From a checkpoint of a small transformer trained on Wikipedia.
Training: a variant of Muon for these matrices, 160M tokens, 4877 steps.
Each number is 128 + 32 x the weight over its row's rms, rounded and kept within 0 to 255. Layers, rows and columns count from 0. Numbers have three digits each. The size before them is the row's rms in percent of the matrix's.

# layer 4 MLP down (transposed), 576x96, rms 0.129, rows 409-504, columns 0-31
094:108079090138081151105120099110132102144148118170134034092136125073067144115063106175173100113143
108:088130106146096144114104133078075184094181162186137076113135192088113123112181119112145078138151
100:153096140129120104123041072104116176118148097098128129125182055140129129120101131132073136134152
090:120145107185121108121122092078111130151120129055115131080092098157201156164134138087167170143103
075:137096174131196143105135155189126140133165174130128181160136086130106202119093075149130128153087
092:192130183122097094139118088108145084116129207111119145083094110131158132152073129097101110153121
117:122095127163126183114144065125161098107152147135107118163114155124093085140138138083158190147157
105:155090140126103156078155142132164138122082069146132077151069157185080076212058156078141114125157
087:055119135189118232177157141141136162132176108136113095109178145088144121151083145176168106093111
099:126187125080112091168171161147129091091200089147105120142130116160146166153140113134149091072087
110:145167177085062098083154143098140142068208128106158108126115164136129140156114133151105157074202
101:157096107166171149128120107110174108112146158050188144114147160140132169124110142081087120182198
095:102176165118111088137147108091152110108142057176110062106172113093105195143137130133157147057130
127:165101107182098115091163188134166147122118129148077106124172132129156168206072117073155154125109
100:084070129099084176162187150124109139144096143135073077141181119152073079132163137161181164126136
111:139164085134054121099124130106136142116129156152147171116163093127127102134141121141148120215114
084:134155114117134108149073064166143122101142087165115077193081199146081146084113149097094201066119
110:169100151046105128119121098154145099114096153148131131084135139157156112118201085187147235121130
105:137131139066130123134130213159108102129109138135102108115133175129144077096157128132144154175028
110:116101071119120079097125174158107106142088076097130116144180167128095115112146123146111109117069
105:129126101099116142160171072110161121135101154135180148202092159150115191075182134131075114123095
102:144208127194182118131080161135095196161100173156155124124164120177155122136076115104081145173151
103:184077142108180161124185136061114151175073133109094199169133133209142150084161136138111142074174
087:135127162136148150093135149187083122114224087152117149106068168134169103101138095070099088147153
090:089142139180198117143145143115116164161129110173178080101077117126104150137120110182144098173077
103:108108129144184118131160121108183166184132145221100126152112140097185073159119093086102160084144
098:085164136131137115122163114167152201102126146110159083184090090131115135099146107159080090199155
098:056086114153131121135137123113122092183105128116086149133136125141122196126080155161151063144150
102:101163142134117189142109107078230146098114098088129161171170085115136121129182099108114090174147
083:107121089076069066118078153108132149058098120159127110183165101122150103157113155145143144148194
099:129122105088148185122074130112071145101180119122105120133080145084158158160104115087086125139099
094:158147080120187158134112083125136085138095161203163143142173156105102101137144185100153194124173
092:175131091215142065100090092133144114103116153090143102113129145103132160158143089132109155111118
080:167155154147067124168161111071208114110136052095125122148104166144164139173161127085129122072118
101:092183072162195103116108124073137183166094114084068122157146166116063109137148120079138167149051
099:133079153126124143142107180145089157123114131168092130087156134080043113109091135126093148154125
109:165137149113107130069132103152180149067149125124197095138145160137123148136158088085103083113111
081:079114121142162126081113167122151185123123092181111089100119110086123103157155102162145083189112
102:153087085043178084128123114148149118136070152166145101161113156068153076112144098137103108130157
091:165109152071136090073123098068188146059109194122125092120134134118211060128146151127128123129126
096:134115126146094143140177162106077096115120137078097117112129126191160113128104166124094138062152
102:117139048087184121112140150138141092173190084163143130200143103135086110158140135143131080151135
099:065130130048132066125145113129114084162083174160130163170141094133166166085092131176113072118150
096:097161123174108174063144139120157147088181091117081139181118184162101121109075102096116159124132
103:157154168121129122116113096121071175178138074166158128057167188181117106129118112153127169088097
106:166133122156134110070066166180097136150083166075159088125146123136128130195145089103149100128167
103:112139105137095125126176046149079043184149155137154192110107100099093132166141144091109040154145
081:093135129124111134160137189092231107155132110156118145091138159190142144142091148101127125150101
098:124100134168062136121182158146137173136118132103076088158135138146130107098101154097134160152152
106:088125151138128157168107136142101146106154128059097159124130150153066080112139156108141203103124
089:115115144091094125113122103133051147144097152186098151152080118154206085139055096134137126104120
110:115123105092126060099094133192120112149125056108138103108119130134144106118181154095153108142106
091:169142147083107151103095152168096164131117200179092125104154154091188132158159115143143104145095
096:133208135169100126082134097168160125101139129117164094132086129093161142083180133133152111123165
104:153156094168093064149176178099083069161140154186182072148145142119091101125137094098192176069117
100:114184164176123128126085087127131128175101120146152089089152099153153125081091159171164083100170
102:140144059141074150135126121130107052130142118140131124152153090169119138106165106151113223138177
101:078164113134151041107062136117151144155130124171158147116111185138123096116188122132123091138141
109:124145160129098112183150122126114169127139098129152129093177136060122141099133087088088105154103
099:180088085137135099162142154108154109119112125185144153142151145115080097064139149160110113145123
093:133105178073165098154147070170129180145178069069133127087123110111138110058149106077109072117114
096:084115163094143116102140154203062146095153102088144118110167085138068100134111108114132079067070
086:128134111091100172164160166125081117105143147089142146166136157123079114151116170125113156125097
105:064128102101156079111074131113142158133132092154097097096168097108178080113113110150093078165177
089:093127117125129099103134164164135148158141115159089110125155092139095116117104086106100078115084
110:116147115172137124098127164137112190170103120129129101178119160105155103114128102113191101122070
099:093133158130123139079165144145109146131168128127157073163179175115077050073145122104105187148150
086:110158108140191129155149107090146134088147119107132127179121184059140101165159157183154134135171
097:090177085086161157139085155164078092130184145149162130082145139165069122121176043122153158135229
081:124148165166074119206166163123071164092175126097149176132079112129087120126163085112108151099111
095:089109194158075182136213128116099129130073100138114128155155117168152154179119150186117152121151
118:103155084096107122148044144131116079130102105076124174154123156201107114172138196124120163148124
127:098097092168105101167113133094075117170166135096120142130071154107120088149054142106153118122130
096:128148152157098095160107096034107096171133077121167119141130130164144072078138091160139155102122
093:125168132108189179103123087111172096171091114108109118131107102110131118092176112166113132132084
116:127153049141144120163157183147171079052109125109113185144105109109090086085140187158181140079133
089:087159108157168126133099119153144136098134177152129114115194107116171130147069137147178062138148
108:132138134088139109137130122106109201146123156141147079135134103145099143133158158078117165151130
106:120114135103142131133122165160088096142093193111156148109168082136125171135135202119111185127158
116:142137107106165118098197100118144142161150099136140157097130150129100174118113045110089092080094
090:104191134150188104186123077117135123139107172184098050122131116165147151138093128122037122110144
092:109096130133077155087147123144118142083075180105111134072115148125050142123105164136043134076138
102:115148140097059088126149118142112169130099116117150068078119119185143156100092154082154155057125
078:099160176122153131091121112125128105167146132080126112108141106146171132152071111110090102034209
091:154123141138116133156131117067101160125163153123124076148109146135072152180140088043161126186177
103:118157114095118110136160103139109149044145159110076133149110117119126131172129126100062175174128
114:115041108170159103171182158158082096120167078163161143092147105146089111097107119093079105128174
098:176101141136113182122101120140094165089122091081117107102119193086105165126170161154093146106120
096:142072127097124205159105134086136107183087168098113160122144170150112190113100152136098055148102
085:129093105176106086170077155135160133123091162148103097145109143162099189094087053128183201123187
097:154170109099172074080140078121143158089164157186122115115122147158134148128105084151137195080120
090:124103117141069162222104170126098154125166138150183121110155122094091139118136125072095134157156
096:089147140123150143157136164124131131159131103136171069120145114146158108128108107036126134132129
105:126133145140147141149148156146171108149170075142138094170196138110163118102177143109102083076053
110:154155188105139100116132104098139145070093114175109146111196167200148120125128114177147146128037
092:120131115149129150137183071107139075095145109090051115155158145104150123143120154091127132161127
# layer 4 MLP up, 576x96, rms 0.332, rows 410-505, columns 0-31
107:125090125164133136119178167174095111099094105069170157132125110157149160113077138130105132104139
101:121186118115134111137140156122146079200153169160127155113135152068115109121134133086092073131101
100:108185134100093123177098121137169099153124116170107163091085127129136102145103124096145078122142
087:169055142112163132079162097164087190138153098118097116125201137076131109125142209151155099152049
096:092101078125140172104114113090140129185137167121113126122186171144089101115110144162173070163125
111:114175131119140095098143179181101074147139096142177090123126096114116118132095119167113113161123
108:116146139066106117113104164127092134160106159146142122062181148039090071223137127112136159193109
095:136156109219108148103101112088103104124192143177155095140140120168108224122135117104101226105107
106:117114092120125136059126089183115137076112174139156148146103120113104074089118152142068181124148
112:115179153090134136077111120081084083180178122167134179183110093174115125111097133179140166174173
104:109105110096129154173110154202086063180106083174093118108113125119145121087144117131160117117118
099:147091096154144101207141101103119083128142124129198146120137106082166121105138095137138187141108
114:121113080167087088144145138211099130073149135111074111153072120120181193061177147161068114119136
102:124130092138168180108122102138112066133154176095084180168073107124178175160050135116116071120094
105:125149051146153168112112145148088097118165138120200152097165112130135149164076140113105124118215
097:136103089134096116126105161130058096110095111154113158137114148151136140169179101104158108160134
093:150142141064134134136161128146087070156118129139169121185192105108136066099156117140068098129066
098:117083166105117179173194129158081058160166126157083158134173134099128154114115130126168123154079
105:152170149166146155112113128070149096157148082141136100125095089169134148121191144095093173148094
109:082127115108113141063086107181038095069136187064134179129154112145138154130124126146131113148180
107:118173120119159074087101156135108080164138104144098185153166134070165113151103129125083055155151
108:105130088132120130118125050165090110153144126173135106088161114130146190103150131176134139188153
090:144192126130125081093123122080182144177106127152172128094117074190099093144102149197094084146156
094:074083083163107131119163121148134162166133123143175126100102184127136168083158126195101136077115
097:104143130128100149095130056201064180130174164032159065157126101140075141116119120158107103135129
099:128122123136148128080176141155110062123129118131127207135106119129143098134081156110158122142110
102:153164139127133105158153128161137135073168116125165099093142125098119097088166065140089153103131
108:123113111186128065071105096157133120051180135165118155127095116101158091166136139080125159156167
088:125097139170139096079167191154146135148124100103081092119190077149077099083151170159147126082113
090:094105084108105133099133079147180078102158107119111097121119164151131117209155210161172135161149
095:114217128094120073100153168123102087141158072166158152141131075139148168129137066118054059202088
096:121119126119140093126161150087136101117111097156108083103163103198109093106151154160157158130195
089:139120132076132168147152153165093102129147131094112095151156153131100138118103101099150158136162
104:143121152177132121140139140115116073082220095110120176146141125141144162151123171112156162090106
102:106036117092104116128156087116143179154139085087117151079086118089183174133177124187149148073126
098:120130104133054108136146179161051160150133046119108145132095131129094098139159155100136122179122
088:141143181135140151119103092204186115099128157100114163136137113102130122142122201124133135096139
100:076182062138127124137124127116143116097174155147132141152096102123088126087134100121174081143121
090:135141132096112154176132102131128137138079115094083163146108115117182167163152106169102149185113
093:066153137101114178116111090117157161103131144179116157166132152095145128137157086143172107208149
098:168122150128166070123115156114156138122120106161108176108158139086147112123112198133157117128105
110:163168089102104143111076142161145171128153166107156137163095124114087082106109136199074123126085
092:125069143125130167074121146092126073117123116109167103141130102091047134127152178158130147156120
098:128128127164163162116106109193152088120134137154106150071129115035072136107127194074070125162105
106:147094109121174122187152149118154143084145226150131103145174086123099134087116176092102101112102
107:177134137146109129131118107133170170085105126199104077088096129140130117135160101118097164181206
085:122103085138163102078112116178101139151114105099159085176119110136147092078107132112105192100136
098:170119144113156161101073115086130111179132156161133162167140118080107142141126144157127102123110
102:138159130136109124065077160123185129146120091180135114148111070123154195085128113182156128135102
091:180201058151157153144142146086145081111122136104141124168152122112144121132205087149150138132165
098:168104162147149199118115113074138134124063114172104209143108068132136151119138155118136108118205
095:159148151100110185145168104119156060131125163076145135187184107118112155141109105099166135094164
094:169127115148136175162175156095095136147106105098135197090167137091095160109114120149143183134089
101:122176076082136126073103151088157157104085167096101145105098120133160107149112158162067108178184
099:080120102115180171107100160181129197079144093098192116115091177115130079131144070163082150090073
101:067116150144110136162133112041115060145078155153120129141154129179084152167130101106135118162219
090:150131112123161101081181137140091142108094047162122126103098090113137143107108155121140143121157
099:117104174090108118098127109168119090159130079135184098115127156108107156157216168127138093143135
099:145123100121192145147103154118127183152134153115139181136133098116084116134059158098155161119118
088:060176053158189132188118167099095163085115158174080176142153116134106130121124080156152131139135
098:111177126141144111151136102100119129146123199140146200110121136129106161192097164141167130136131
095:153135104163128161154104155105137086094116094089085110149139155135106060162138116142161151127084
103:159192141097130094094086192165210107130159107081130162138146076091071139092148098173080127125112
094:150151215120133149111110149184131096098135134166186108094181140146066142093152135154123125171146
111:147156103155200122149082179157103123077126117161127112133139148118093105159087143127145106143094
092:176111116159171128164110123102184158076113133111083173053105118152106162180057201130097145136118
091:134160137166092133087086145118182111089165173110141160070118117071102117146117209100145183178114
100:067144111092095147108122153160125110166124147098100136166065137124193199118131139147151087105097
096:141167122129146122166159073207122111082094139069128094127115088172152100129109127146157123084138
099:175077064106109122168198106156168086084180145108150105096166142123174145098078150156138117045078
110:089114075115115146167070129102055089102113127125118152146132137152136093089140203106172162163110
116:194092152145143131093143178097089068176105073109138129149078140120156112149119124130097073200099
102:139097123160095106207107127128069101145085115119160131164100111167110143138172115139167116169058
101:113141141163107081149197123122092109122201135104184149122128135088141127125079146116162105076153
111:071113129129124134077170143170102127105104169162140115129100190129092146125121084085128060187160
091:147097122124072138110159110143121085144185112128127149077118145119165129108136143108154092085124
108:140119079162121111076152177088207130153110077147116090134138103139154130077123155126085119167133
102:099080099118163141112120106093135104117192141182163100114112206161147132137111139135082089108123
105:116068167122141109103107120155109071140120110153118110121091130175126134106128133153210181124136
090:136059151189129162115175141102100118094156123139155100176181112098099142102101109110134192151072
090:148146099118134118105159124106144159144124170073158090139146146135080167105168126066154151144131
103:088098107079085103149161174132179159134128134100190139038077149109101148135185168106111147165088
084:193170077123120098147107140146104141112169128149144138136125127105145190131140101114126116116139
091:172159169153164159084138072148124123170112128162089121125130144173192091132139143176150095126108
096:147110100093140097137105159139122112141175140172150120167153136098050078093076095174181091180093
104:087099108125153179074105062127164122110141137126115100243101089142134126143118153129109169139136
097:115107174175091118158150129145117112178098116120125161170104087095167045072137133074126137077147
102:115099142085131202175128120183183113149119050125118096161161166149132067088148122155168099155120
098:113135102120179171105154153145102134139189081151212093134118122071207098138158169102098110099072
105:103147097190161181100096125121112106129158103117118133148162119138161123069125138081160132105154
091:187186057073083181189100165124128119124111145133081060106102106190140090100189086154124122146152
099:139119077150139135117165120082176120128137116089138121146180085068091195104097125123131133170187
111:145157101162177107098090078123096133138091117124152112197120148144118175124067145148110113152133
109:076147081082142135105085156140079116131084090112131205102198148173138118122159134134088080103174
108:146120145114117086145136152084133062154087117134115144171095175129156155145134114176160126144090
094:085119112151137101167119165134056144097119114098145175158101078078164134174160121159135143060193